Part of a small language model's weights.
Size: 20 layers, width 160, 5 heads of 32, MLP 448 ReGLU, vocabulary 1152, 6.56M parameters.
Architecture: biases on query, key and value, tied embeddings.
Each number is 128 + 32 x the weight over the matrix's rms, rounded and kept within 0 to 255. Layers, rows and columns count from 0.

# layer 15 attention query, 160x160, rms 0.069, rows 60-63, columns 0-159
[[116 132  94 107 133 108  88 120 137  81  97  95  86 113 129 153  98 126  96 133 118 121 154 144 114 131 176 146 160  88  94 112 114 105 147 123 161 141 132 157 123 109 118 130 168 142 148 112 134  82 141 104 117 109 146 159 155 117 124 125 105 144 158 118  84 143 158  87 136  90 108 109 130 138 141 126 155 135 158 137 133  95 131 102  96 178 174  92 129 141 186 123 119 137 149 172 114 129 130 134 133  89 114 161  77 149 114 150  88 131 167 118 145 109 116 162 102 119 154 149 128 139 161 118 116 129  85 110 155 167 128 138 104  99 150 119 100 136 153 110 143 175 158 125 176  73 120 129 144  96 106 168 138 145 104  90  96  74 138 154]
 [133 145  98 198 174 154 120  97 167 149 186 145 129 124 111 143 129  95  92 127 119 175 114  75 141 144 104 138  97 119 111 154 130 143 121 147  84 149 157 137 133 117 122 160 151 189 131 102 101 119 129 140 107 178 114 121  91 110 141 110 162 112  79 118 149 161 148 136 122 117 113 168 140 113 124 104 118  95  63 103 153  95 157 110  99 132 117 158 159 135 106 124 100 141 143  95 103 172 121 174 147 111 129 156 137 110 165 129 119 154 132  98 106 161 123 142 181 112  83 154 122 148  92 129  79 113 143 165 171 149 105 171 102 171 168 132 150 128 121 105 141 132 114 141  60 172  88 127 181 118 152  83 150 152 180 166 145 161 144 135]
 [174  99 106 114 127  84  99 158  92 163 137 102 149  68  99 145  78 152  71 133 116 106 179 163 127 176 112 126 142  83  98 138 151 134 132 167 152 120 129 149  94 126 173 101 129 132 138 160 113 113 118  78 170  86 106 123 115 112 148 125 168 143 129 152  58 157 185 153 104 145 113 117 119  95 101 113 146 198 144 121 137 186 133 148  92 117 158 129 114 107 204 148 163 113 179 130 146 155 155  84 173 121 103 134 118 132 195 144  95 105 120 151 119 122 173 146 125 118 101 114 123 118 108  98 150 106 119 122 145  78 109 112 131  95 141 116 133 122 115  97 127  71  72 125 132 132 141 116 146 119 146 156 144  81  98  94 177  90 104 116]
 [133 103 111  79 182 100 143 137  99  92 151 158  64 142 147 139 144 117 127  69 141 156  69 138 148 135 125 107 145 191  88 104 189 111 123 158 119 135  94  74 121 123 116 120 150 108 175 169  97 140 103 161 156 130 149 151  99 114 148 112 179 106 143 140 135  95 101 163 121 160 168 130 164  98 127 102 105 136 130 145 149 149 106  79  85 133 185 195  86 149 146 127 203 139 135 120 158 141 113 149  86 169 118 151 151 131 123 107 125 145 157 122  88 118 143 117 178 172 145 122 137 126  98 119 150 132 113  89  98 198 146 169 156 105 131 104 158 115 137  87 148  95 101 124  95 152 109  89 153 164 107 121 111  86 109 167 118  93 151 140]]
# layer 15 attention key, 160x160, rms 0.0685, rows 60-63, columns 0-159
[[125 112 148 149 108 123 117 130 115 131 178 136 165 114 119 120 144 112 122 127 106 106 139 130 122 164 114 120 109  72 134 120  93  67  77  85 127 118 112 126 140 171 117  99 151 159  82  71 131 133 164  79  96 119  98 120 123 169 121 148 136 159 127 137 107 212 150 116 109 152 151  98  73 111 104 119 167  92 161 152 155 179 138 134  99  89 126 141 109  91 113 162  89 161 157 131 130 196 121 110 142 126 126 124 123 116 122 123 116 108 108 147 106 151 109 130 102  77 122 159 160 131 147 168 108 140 125 160 104 172  66 172 125 116 154  89 155 124 133  99 104 152 106 126  92 144 107 169 159 101 129 104 129 141 171  82 111 107 115 131]
 [123  97  72 106  73 171 130 109 135  93 118 144 124  90 166  96 163  94 120 106 116 122 140 114  73 157 161 129 172 148 130 102 183 125 107 198 137 114 150 138 121 111 111 101 131 114 165 162 145 119 128 101 179  90  94  89 150 126 124 139 121  90 138 143 102 100  87 167 136 155  70 144  91 183 164 154 132 129 167 147  76 114 150 119  88 143 101  98 142 107 106 114  89 123 136 159 138 114 126 146 112 158 136 148 153 135 146 166 114 110 168 169 154  84 150 161 146 137 149 141 143 172 157 134  99  88 119 119 148  92  87 135 101 144  94 178 117 154  94 130 115 131 132  77 151 101 188 107 126 117 129 131 180 114 132 162  94 143 164 112]
 [141 102 136 113 175 107 134 121 115 119 157 172 183  99 200 104 133 178 106 139  99  39  91  99  95 127 110 133 154 117 148 146 112 124 141 135 174 136 159 145 118 140 128 104 126 148 114  89 146 148 160 134 141 102 176  90 114 104 119 106 193 155 120 135 173 161 143 126 118 138 186 113 130 150  94 104 128  88 102 155 202  62 103 141  92 112 129 122 122  95 141 117 159 186 128  76 114 123 105 153 156 107 106 123 138 106 133 119 104 137 143 156 170 151 115 112 159 135 110 118 110 124 200 156 141 145 140 136 201 134 139 138 100 118 165 142 112 200 144  88 119 173 168 128 127  82 153 130 137 102  86  95 130  84 140 110 121 129 102 166]
 [144  78 139 148 162  72  75 121 118 162 112 182 156 147 157 178  94 169 115 123 141 133 129  94 103 119 107 113  75 146 144  88 138 134 126 121 151 156 115 143 137 105  93 145 134 135 126 110  43 144 154 117 128 109 123  97 111 154 183 175 160 155 154 122 153 126 175  99 153 139  84 144 116 143  60 124 103 188 104 148 113 158 125 165 166 141 115 136 149  97 163 143 155 184 133 115 136 164 120 137 155 158 127 129  94 141  97 138 142  83  82  80 143 159 111 103 102 111 168 131 124  98 130 136 111  95 144 125  95 136 179 106  97 111 146 132  67 102  99 138 124 105 142 149 161 142 159 137 109 103 115 156 131 141 101 100  70  87 156 149]]
# layer 15 attention value, 160x160, rms 0.0719, rows 32-37, columns 0-159
[[107 115  96 151  70  78 112  84 129  88 110 111 136 130 149 102 111 164  70 111 131 124 158 162 182 171  91 165 125 126 128  97 158 164 154 118 153 151  48 120 115 125 123 131 137 182 153  79 188 112 134  70 170 137 190 132 120 142 147 127 118 109 122 115 121  92 130 151 107 110 101 142 117 106  82 137 155  56 134 159 157  93 140 147 123  97 153 134 165 151 127  72 160 128 136 114 138 186  80 145 187 108 107 135  54 109 150 135 111  97 147 148 101 117 105 112 148 111 147 121 114 146 157 127 128 131 178  44 126 161 115 179 153  88 108 113  67 105 138 115 190 179 114 125 168 152 147 112 104 130 144 105 145 136 116 160  98 119 131  84]
 [112 103 101 119 163 163 136 151 149 206 152 143 184 125 123 154 116 132 144 133 128 104 120 129 207 167  51 109 153 161  73 149 147  82  77 107  81 124 123  77  96 201 160  81 106 101 170 153 133  84 124 111  86 140  61  98 110  96  68 123 170 158 109 131 173 128 142  72 115 175  82 125 115 127 104 119 149 128  91 138 140 148 140 197 135 101 137  99 129 150  79 133  82 158 129 194 109 152 182 145  96 183 100 136 135 129 116 194 137 116  86 159 177 134 107  81 116 176  80 170 152 110 157 149 117 142 155 220 109  94 104  40 126 142 137 117 102 153 115 145 109 105 124  98 129 156 144 154 167 111 126 148 149  91  80 128 178 138 130  96]
 [176 160 121 124 196 169 146 187 178  90 158 121 161 188 126 102 146 154 101 136 132 117  31 125 124 117  79 112 124 115 115 144  96 115 104 121  73 124 180 161 113 116 108 133 141  87  81 161  92 126  97 150 127 166 115 151 165 116 111 143  76  98 116  67 246 204 131  68 127  93 197 117 160 122 135 160  79 178 171 111 119 108  86 130 108 124 132 128  57 149 106 146  99  84 158  91 104 103 147 146 134 176 137 120 169 148 163  70 130 121 126  85 107 132 136  95 103 163 134 149 163  69 108 123 173 117 112 118 162  87 110 124 105 112 134 124 188 100 142 112  94  82 180  98 131  96 155  92 155  86 100  74  68 159 153 172 102 162 123 166]
 [ 85 159 151 194 106 149 137 143 111  87 155 115 134 169  80 134 101  86 174  94 108  77 190 155 138 138 165 102 182  98 132  82  66 115 127 116 107  87  92 129 134 116 161 125 100 105 143  82 164 137 137 106  89 128 178 175 166  76 152 144 181 117 121 136 110  79 101 126 130 169  95 142 125 206 135 147 115 157 152  71 101 137  88 100 138 155 161 104  97 144 155 126 141 187 113 169 141 130  85 148 139  88  77 152  86 139 125 133 145  49 133  96 173 137 112  93 141 133 140 140 122 165 123 157 113 127 100  71 141 146 120  97 110 122 148 148 137 146 120  68 172 123 111 151 188 131 114 189 123 140 133 171 156 112 136  96 119 122 102 160]
 [187 130 160 165 136  74 109 143 104 145  75  86 150 160  92 129 141 160 158 125 130 146 137 132  91  59 135 134 150 126  91 158 126 121  88 143  68 138 167 129 119 111 182 109  43 168 145 154  97 103  98 130  97 141 126 119  98 106 102 121 166  89 157 134 145  91 142  31 191 151 146 143  48 135  78 127 197 144 116 144 131 132  94 163 118 163 107 162  94 123 121 163 105 128 132 139 136 117 142 137  95 143 129 152  97 156 101 174 155 105 170 115 170 139 140 128 129 167 130 157 177  72 123 151 161 149 173 180 151 149 144  86 161 161 110 140 122  43 117  98  95  75 126  94 129  95 118 128 154 176 106 126 153 115 148 112 156 130 146 178]
 [119 135 101 191 131 119  62 110  52  89 114 128 152 132 168 131 146 140 106 100 171 180 177 155 128  83 110 172 136 183 142  89 148 152 144 158 133 154 124 153 155  38 143 113  99 131 123  98 145 153 148 163 105 127 109 173  85 158 129 176  99 126  74 113 106 119 124  95 110 149 114 178 119 173 160 108 168 156 100  98 111  91 147 129  88 166 196 181  82 164 133 124 140 107  96 159  79 122 113 129 119  49 104 148 132 106  96 148  75 108 128 136 134 152 143 118 150 162 111 134 156 148  96 128 109 142 100 139 151 105 122  71 149 114 153 148 129 120 123  86  84 169  87 140  89 158 128 191 146 156 133 191 148 132 139 139 167  87  91 100]]
# layer 15 attention output (transposed), 160x160, rms 0.124, rows 32-37, columns 0-159
[[119  84 117 122 157 111 152 140 145 138 117  89 124 138 129 142 123 130 150  68  87 125 130 114 154 135 101  94 154 149 168 126 131 134 140 100 123 201 135 127 146 132 134 132 181 146 159 104  68 130 109 115 164 111 133 104 121  89 179 116 157 136 100 212 138 116 154 128 128 121 146 145 120 111  84 154 138 169 165 142 142 107  89 126 135 123 203 115 145 169 142 122 138 140 168 146 150 108 122  86 143 128 163 134  85  20 150 133 150 143 136 109 100 133 143  73 111 132 107 115  96 157 115 103 109 122 114 103 125 156 188 118 163  89 123 154 103 144 138  73  91 152 143 142 139  89 139 122 162  91 140 142  68 116 152 105 148 145 160 107]
 [171 134 152 182 188 126 136 102 121 148 129 110 170 115 167 142 150  56 149 162 135 140 179  71 118 102 101 169 128 118 133 140 134 115 142 194 109  73 110  78 133 157 125 151 116  62  71 131 144 163 150  96 180 161 109 116 120 136  99 141 142  72 173  68 155 134 175 123 123 186 141 205 140 170 101 103  55 122 103 143 113 125 142 105 130 127  70 189 137  82  77  93 162 141  52  53  85 135 153 128  99  65 123 113 161 232 111  92 150  66 145  65 110 135  76 119 106 140 153 204  85 135 151 103 118  64 131 178 118  90  78 147  97 102 127 132 144 149 142 135 131 111 177 137 115 142 136 155 149 149 134 105 118 128 112 134 148 112 129 208]
 [111 140 156  54 179  98  91 142  86 117 148 148 120 165 130 148 118 102 114 155 121  98 158 164 106  85 168 161 164  98 137 147 139  31 147 127 131  55 130 121 116 148  88 127  64 128 131 146 205  91 152 173 135 176 112  98 132 144 110 104 145 150 175 122 161  89  84 104 175 106 143 108 107 112 137 164  90 114  82 144 131 183 138  96 182  63  90 135 128 105 163  91 118  96 140 133 117 112 153 127 121 143 156  48 140 140 133 164 134 137 145 150 147 148 132 138 161 183 162 102 146  98 150 153 194 196 127 155 104  53  63 122 147 156 177 130 139 108 115 151 181 123 123  96 107 117 156 158  63 141 123 153 128  95  77 142  91  72  42 144]
 [163 122  75  99  78 159 189  97 126 112 159 120  80  91 123 124 129 117 146 125 158 107 168 138 139 156  78 120 116 129 111 151 136 140 127  98 130 173  80 122 125 160 138 126 151  98 136  86  98 133 133 141 135 124  88 177 109 123 140 105 128 118 133 150 101 200 175 157 126 116 160 109  49 154 175 108 117 142 124  82 131 132 106  99 159 103 152 122 101 183 115  59 111 104 144 118 149 110 116 144 138  94 146 129 117 161 191 187 168 112 179 155  85 150 121 129 158 116  88 121 131 153 124 121 143 128 115 144 143 168 105 169 139  86  95 134 120 124 126 148  65  82 112 139 135 135 128 127 149  78  72 148 113 194  96 152 171 118 140  95]
 [155 159 137 105 110  90 125 122  60 125 155  83 142  98 119 178  67 115  85 173 152 118 113 131 148 113 155  85  91  80  81 145 105 127 197 176 107 100  82 152 100 127  84 109 117 121 118 163 141 148  70 125 139 147 128 178 127 189 123 171  56 131 159 116 131 151  94 162 119 128 147 133 188 177 167  91 154 109 109 101 153 170 185  91 155 161 110 132 139 116  71 116 123 114 142 112  75 167 146  88 140  71 177  78 175 129 111  40 102 112 136 118  89 163 128 182 133 104 145 116 120 165 199 111 167  82 120 194 124  91 113 155  53 138 111 104 167 149 147 172 144 111 148 140 124 150 144 124 119  78 136 146 165 105  59 163 129 176 134 121]
 [147 133 155 149  89 109 176 154 107 160 160 123 140 135 125 137  52 133 179  98 150  67 139 116 158 117 139 140 125 104 121 131 110 141 111 126 125 165 138 135 149 146 134  74 154 157 117 144 127  96  78 134 152  78 142 147 114 145  75 138 125 121 101 180  93 130 156 103 108  92  91 153 112 175 163 161 104 157  86  99  99  94  99 147 114 162 113 165  83 125  94 223 147  80  86  71 136 115 136 124 128 135 129 144 151  91 108 195  80 114 153 150  93  63 171 136 105 114 130 157 121 138 110 138 103 107 149 161 145 143 166 111  96 109  69  91 164 130 123 169  90 192 132  98 176 138  94 143 145  90 121 155 156 182 100 170 158 207 182 103]]